config = dict(
    n_layer=12,
    d_model=384,
    n_head=6,
    n_kv_head=6,
    head_dim=64,
    d_mlp=1536,
    vocab_size=32000,
    activation='squared_relu',
    norm='rmsnorm',
    norm_place='pre',
    norm_eps=1e-06,
    positions='rope',
    rope_base=1020.0,
    rope_fraction=0.5,
    qk_norm=False,
    attn_scale=0.125,
    bias='none',
    tie_embeddings=False,
    parallel_block=False,
    extras=['local attention windows', 'shifted keys', 'exclusive self-attention', 'capped logits'],
    init='normal',
    init_std_qkv=0.0236,
    init_std_o=0.0,
    init_std_up=0.0236,
    init_std_down=0.0,
    optimizer='muon_variant',
    lr=0.0136,
    beta1=0.9,
    weight_decay=0.027,
    lr_head=0.00537,
    grad_clip=0.5,
    warmup_steps=200,
    schedule='wsd',
    decay_fraction=0.834,
    decay_shape='cos',
    final_lr_fraction=0.0,
    batch_tokens=65536,
    seq_len=2048,
    doc_mask=True,
    train_tokens=680700000,
    steps=10387,
    dataset='wikipedia_en',
)
Each number is 128 + 32 x the weight over the matrix's rms, rounded and kept within 0 to 255. Layers, rows and columns count from 0. Numbers have three digits each.

# down: layer 5 MLP down (transposed), 1536x384, rms 0.033, rows 1097-1121, columns 256-383
# up: layer 5 MLP up, 1536x384, rms 0.0655, rows 1098-1121, columns 256-383
down1097:111090145157112136052073174089163119140144141098108220185107082122117093087117124107124161185116174118125124184123111136151198087096130153095175136150121104132132112124142145139160151156097133181139169115154072163123163191135121140116153143134169155098119143091140132145168093108158096084128130108156096151109121088091119109195170146108100117186188162141119137140123176106157093122113
up1098:127128132109120098103116126069082077170126107121125174088132137128140193140118192164100132159149172090188146092122112106105136175085144095125095162161132131094142122107159138131116140085152132125094089067101105147185119198120056128102160131111156090048116135079106181092106142129124219129126117157187126157170156170120158139099107127135122138127111120061117105075137152140100122156155
down1098:134182120099154171100188115167197101117165154107115189143114130167100073092120151116139143128155073144105109160133156106124094083112132127152160115103192084145138109148107142076152129165093120074164183131118132121126121072121215111177100108110156174157133138138137123152105077171151153120130151187056120127106113100125125054141093128122162158145141129140168106132147136152137153141072
up1099:112161108155134146144187129100106100110137122100124103124159064105065159140099096175144178121064119102143134128145179122153109080108121168079138110153154115100141142092098128112124165168142130151126140180109146153058089132098147155075147104120159119067097180087172114172177077132136092112142105136118183119138127078117112049149121157153161140108091170106161113126155135147087095114149
down1099:135132134124126101156043157108148135171107145120123190110119178131129154102162150049147129153164133141121088113122129156124141187148103082154090156113098141120121127142158112127170101079123106088104120132123099140200142138149165120147135153122100059158172092160099155070043167087128168110146148089121100151126105195125198193121143095129123121158158138142100072108074136161162132090136
up1100:147106177123169109128079143143140159136177084162092067113150147085067127109144150134119111141107125106132107086109161100125101127136161118103159127155142143169120091122146062124051109106108086084096151168146111208125154124090150125145145135138141105139157127120134183146087098165115098145099098132117164088107136124101145114132136135144161140053119143077127141105130144110132092133155
down1100:088148109113052126112178144134114088091106152107144174128119120131195137140119096112121149128141115160095125135144074157105157134120129126150068155125106131132125166126126148101171151094143149156153114127114140032116113164134158151122104109122160163111129146137125060119139143078150153137152116113146111175160098132122091139155149124091095135197082117224104134108094102123120151156058
up1101:159141111220122075101189130141109105121136074117054085161100127125084142187137078110111115122108111160108095194043068107157158168106104104118053114149126162104112120092163099182135136144147165149105124029180166126147118144109109116153116121121123086066155116090122119163104104206076131155136109121132123127100157140140144155103129084133152140153108080099175139121140180141194137066123
down1101:083132125109120080073113168154097131157131109093109117129142135154085178073113124138112096080147114125188131156224136150077135165122133171151166107183107140119067098108130122085082086076118145124096112170102123149090170092149179110151114165133166134118148142100133106173128156098084152083091156108137147134192183138134140080177141118175110108130163158143108152164103117139121130147093
up1102:159090190128104163129088121099102130160134141155131147141112122177176110118177157107139130135125098098127101101156136117088127102047161142140120075087176088107076087151118086154195146086092143122127111136136115145106117196154135122150151110101134145107103197185179159143152097101112150120097102120179123152130135158126123097145149162168146145130136109153137070155127122124097168150104
down1102:107113161150148122134100167162171092141108114062140136104074120103134097149060186124117179151142120119094131130075093113117148146153137120093129143164094122135120102092117168141141141128086098123133126144091179127153155077080107135058143124134071132123138147074096097153129150163163096116125159170076152044096122133151081101178163106076197141135099124147050146140176155104102138121130
up1103:154116170151177153122088166118155135183085112140130135077157103121141076116108158165096147110091173062108039149105127132138129109092124054164116136137154163066203125123101095190112130148163109092143116049114132154115140162150101109134171137106145131136148101150081175127121107085032139162138152084137077154102108118118138160192102113174183142071149159125122108150121142071186131143143
down1103:074122139121110071131113087125117146132176142152158167173106161123108124144136061120120106161099162075120133140155092141126155181137123113183110136137090122147102080077082175111098074134106185128151153142057141084152128080114136160133096113117151117197152135122172145143136131120171162152119113244140134119107120133114091096100181166120179132122137172124143121166077098182135163142126
up1104:074115094141135185102116108117129121093172107198164102103139161096132111119118147091108122112131117093162086175126112110127162088089109089134213138146151113175165116119136124126168112144139123093147139111148089138077109111088131192124085136104076114130123058108178090131157099149123111132117130111092144122071124100168074154110131172185178129126134176142130194153108097090105177077159
down1104:159111145138171082112144177161162178106079135151151234113092156158104111145146118199147127124116108157107151165165119153084120131134146100093097128116100129145084089205095127159106179072149143128109117151057169097151148137142091123136151141177148179107104142122115109174155059121068158128056154153125110130138134165111135186142145102117107155092139135091139063079147147170146077176128
up1105:140182112107150138117088079107152114167053095103141103105161161153045125118117143080190161160069135078184122124136125085147136103122186146107152119141138162140132132052069096074115132121136135128141208097116110138121111115084146077165077136196158074168125157141070105121107157156111116131145146112126193110115110088135080131145076144108160183111104125024108151109169132146150124214088
down1105:161154157085144149154145172117130144060146175168137191148132136131143129160093172140106101123182147086084081154049127179116122173185165150138113152142142133079143179130150133094092141138155178105145165118133178082198140142170129180070170123101147125123104171127139176188163149132146141099121170119064180086149167134076129190161102119094112067203112111188139119118060180097108147089145
up1106:159130123160144172140152124113177149120164101169155093145083114174187089082149090132144162106093103112114140168099124078071175069082102143146145159155156105127124146125124060114133150069102145137175128102124126136134122153181157025220117153179129079137142095140112164150157136079112154110179133110092143104126168066112212156155129064179172126160091111098145187114104081071114120134120
down1106:145124131138103076079101114071140179177051095090154196161123070085186111071158199129142132163081151136095154147113206153182136092153115139151126067115079103100090121131088112193128153122181111138113096150067062131167147111120079183158152111133141176147149126189102130150101173138150068124131153134153090139164115186170128141081068089099206184108086135160135097128094098155086121144129
up1107:160149117103151121129148129161084128098172095126143119148132117081087100127117123130114141172123107114149143067145115109148118141134163111095082098119160137112154128116116130094116158104089151111112124089061129123196142139189106092159145123122132109125149182110144062130085104095120158155108106166080165103122124145130143128126109076113138172079110160134143094172128129164155100165132
down1107:099079131146133167102074139086142115191089144081119184134109135140143154168176144127147127119118136152091106131119127139065212145150138110149178172158080126080121132133098122164149144147181075144142127124147170151092116109119158151060124093148092133117125119112135136059168143144115109163166165102155085153162106097162136097133127179128173134188171112146101115116138087073119151101124
up1108:116164130188137086144137126082177128151122144117097120143134107133090101121132125144079065109092107106194111140113144127138118067172146084153143181115110145084172144117145139115174171090129104148139161084103116104161136149074153119111127156076114148101111103094133137157111125153134097138147124113169119100118115133095136054089182165114151119143156087157118145105094150178176153163106
down1108:140124077129082160156128102103112127080127155133089148119134135140141142205131065142146150148175132116142093142190110190116059105088134138063118158144098099131128140122167130135123160086128110143117083153123146142114105108134117168108136126161081128137118151146137126180164110056136095151150128098066128144102139076138150150106107135146132116119089176167143070133113131138147142132105
up1109:150128118178181118138114114092141113097070131093107183151169149084143156143095129092085141099131117129107076134109112087045154082128141093146098095140171125138078145078097145120097122148155144113156146138152105144137059114101128120108168070128181081140112164121157144149075087093171167113147163141118169141112097136136143135110066112090178143128107155151134134107088156113143069144135
down1109:186171126129126155075122132076130140134169145161155100136093132116127118125191103140146114146155136103163175099137092067158084156142140125139142145066096078074169112122141139117124132136057149118122151111107046089121136142149156144175104165102040181106092117147107143140131120150080127109116147153141160077131157122148193132143135119189087141104094083161107117096163141104178150144102
up1110:171106126184093136199041124212140122097171076089207196139134109140145087129197083098121108130036105158126113124144131120139104099133111153159133100098165154134059118143155088085127102049129142133109137073116127136162128103113174049125073148167164149134167172068140108125132105113122109141082124100094125103143128090180146121089157152111152131095148128174161117086164126122165123144181
down1110:164154097182082154121155147218160109146198132174057075126172103137061151082199066136144128145167119182125146076109173137085108101154164158117104104093079085094136117140125140184112146177139074113175112136103107149101161123103123179142092122115140134082012111113083147069110146108195160150145094135164227087125098141118156086179146065159142099130147105116100109122092117172069159156111
up1111:128201102104144120121123166115111057093126121160096172103112104137143080136054082123164121189135109089195098104118168124132077152153173150187107106140092129156106159186120118126123110121152111089106086134067128142166137101123100108174200122119130143123145121076120108111119115099102083104072158159095167098125135108159163118116137148150097129167140129116143087105200073075046121190190
down1111:097065091143095152065145099114157185170099169113146165132134148104095084070191137170151150142120118155109128110114123073086155109126121064076140155132124144112148108117122135115121131128122164096126139082201144078124093168151079179111121127172125140118104108181113065138177103148127148111152072071173096172101043156104115137106098145118148170143054152113096133158074226193144099039123
up1112:156153169018170172098153127164077104100140093107059106192125086146161149147125118101092123159038153069160095116136138105167132127116091143181192102155159106152122080122110159097052154142099160061122155080126175107144179114118170113124105135122105120131111122152065129147143135067155083074123121112172172139151074138127159082164071108060095093055097133157134168174098078105085090187132
down1112:055114094125132103121154081063150137191150153131131128162149113114136169125127108177097191181137159099154164121152163077112124106153070140111120145101125096112080112119136089164197149129172159185065155166128138105124135157177113202124164094213102167169109116110163204125114164095110105161084137096119107128150147124189151063110119165139092164079194155128127128123128129122133165151101
up1113:110126173149083175113192090097043104208061065125142106222118124124146148110155126101124097156096123109088099153190186098102163145161090135081220049054162100075104131093088119131145129150067166167109173047128190122147104126136066100126158179078062075141053088137146186089089152126096096054143142213141124140089128096087124189124147158014098101113089121091117085138126047103157148142135
down1113:140137126111111132116175197093137190111107106118163160091125128082117185085159078181156211130072045101155109119182146087177125134148130165108130129150180142057096094185142173074177092114070122120094132159092150124075094074126108110118054147101088090155129133091142121132155106133109117095094154122114123119138134123157113190128111110109145135151055130182105093115106145104127167086110
up1114:150144133079093104163106123111059155075157133150177050116099123093103123140106215053170093124129154063159127155092141109120103139129133141166144151105166141102076140107155104144087112126083118141106164121083152128120105184139094177130138197135160081124168138123193169151173178142119179089108090138189077099147140153120156164161095186176156159130116136068163103130157120056092152170146
down1114:124098144190135158062113120164149139151082159110133220119119073177138121171088077186098170096160100181100102103151122110105109149146142135083153075152075119119083129096151132098156160131103102100155198154172148111140133070099169120036111097149103084097151109141128081169092109135071108156115120157139184087121058098122123087110201050111083023079112125108147077143155109147166149159134
up1115:136070122137163128125092141165177098126115117172150112117136136139140187092172083118173170161096161119111153159085143145067136197100112051067127101164186125130127117124098136121104117147167123159159077104179149096161109035122144191130210073097156081144127143147130199095126098113105119092143180132071104125156089131114145140096155102094124135121091133128137057128114083123140141091119
down1115:126146121134173150105102181184134143123127129103140094108096142115137089194142094140143109084128178087129110066163087073131169115187074137150153092126067135107111136081082108151121140101101109120115128081130149105146124157091182074119144149119092140125122183184149090160178131095093138133114149204114151130145151104130165127154120132121138110198182148130129142140122164026136116122123
up1116:134144191143111088134118068131137114130111135153094128079155115123185099165138152165170094134129140123101093100135140156152154107100102113169080149155115110087107096099103129125138140159125163161110121094124134131170200154092151109090091092090122109110160115087163206136126152106096168110094112146135154142129125079135145133156193086142106152178178099071172184100141110068124118159192
down1116:163103100171180112127099189127133122169143154091135119164149098171124143153122085121211104086128117130154177121154147138136121193148113101162167120160172128120096115057124111164103161128073118101156101144137118172104132145087104138139134137170165147156126114132117058097191123118056147097104192161157127175212163084114113117149142153125164163139160118145132115150102076137140068094186
up1117:131111181154062138157155135096074106194075097066176146145167121127140155099173089160121119169104129164181170046112174093123213150205082124139160134144162132127156150112117125117214118177141153121109169052117137118153143096160130106130189126117094092091103148183162076124111112056150149120088111075186108176157082124166148117106143141129155104144161093113126158151163143187133110109102
down1117:182135106073175122096101138136079091124157089092163210141115159196166112127089104080074123169139118111137085163122081063133116170073199123122060175124140137104198134129118162085085151081157172169121095132105130132168156160076064157110105088125096112120101133206160083126125113102162091144129095164133111162053126050099086202160140160103076055180184099127132134099186146110125176151128
up1118:139131113123093187103100094207104150095117106186140159141132160124102076186069118105103179160151076149127139164112129078143132022164124102203097161142158050107160134031186131104119125140086106143138128082131136156146194140155083142189116096132139115150096124138125138110084127117110131161118143162100193121049125049115129176063127120139155089100186148155173177133129137162106150087108
down1118:152132053108092111097110170116103106063106115113099118139148134146120116113152094061168170160107078036074146144115115175147114168153205079221142082192122116142145136130131132122077102096172071161125055104095073113206105097103139102162135130086092125121094147193110141124151156147183132139124121043147060124178113104137138164099128124135114128104168135100074132126110138154121109096188
up1119:170148104117126138127080159178138205124188155157122118084090116096116152169123113155195108131097168107107183132117099105067175149183241121175082118139075066118135180106120110136109110171180087114135197157172093097127134146141094166190176138113114108110096135148140164177086164145077055132124107136124151144095148102109179131086053183190076114133111095098170135123147126118124088125174
down1119:143103130155171138171172152100087138094173125078140103151136135168137035113103158115106135158146142138112072113149199167109089108152127104078189167131181117143140162152154043109104111088164099199113189051098122174187107152144181081125158093166136140158132132102111114125107170144145090110157172045171111116154132142152037085069201085168152100089102129091072111123121085122142145095111
up1120:106145105118067120138138148096019084159114154145152107159083158094130105127141080110121170107109091097144088108126093153118081126104151118136145176119126114158135176123142071125107143137153143154135101114170161097114070148118105131111132153122104124127146191123152112148138164133144132117160186124146156115134197126122132116129131130164125155122109154117138123126109113172115159102110
down1120:139110115181133131143158121190157130134100102106117130049130123126134156107128092173106096151132091197136153174112152134096186123165131102123142112130106154092126129162124163129141145116124065089121164162110143137124152162128152107135186105175162128149146122153134118127160163124142127143153084137108151149120102131128131148129127124094178110137079095121118111134138115136131100136140
up1121:100165195145124123141191181103127052121061084115065164130097108147165156090104136119171155120179085127067107143189092061125116103144162133105154194120126108114079176134163143136085145162115101152126118118107047128119099068117107105081161116093186110107077123157057151183117128115118115176137100076104113127139098127120157098180126137103142123122124130160179160150173115213086101124184
down1121:126164136119085180118142121158074104128071072091119155186113124128156097080140075128085142125149113147156187203101098165153137189134093117199121108131145106091135089124143128036101131117097136147044161205115131152185123132113150120154135144098064150127148150103138161075166119129148158109095148122092134078129150178154073117112135143076130111168131146167080072103075103118153160102138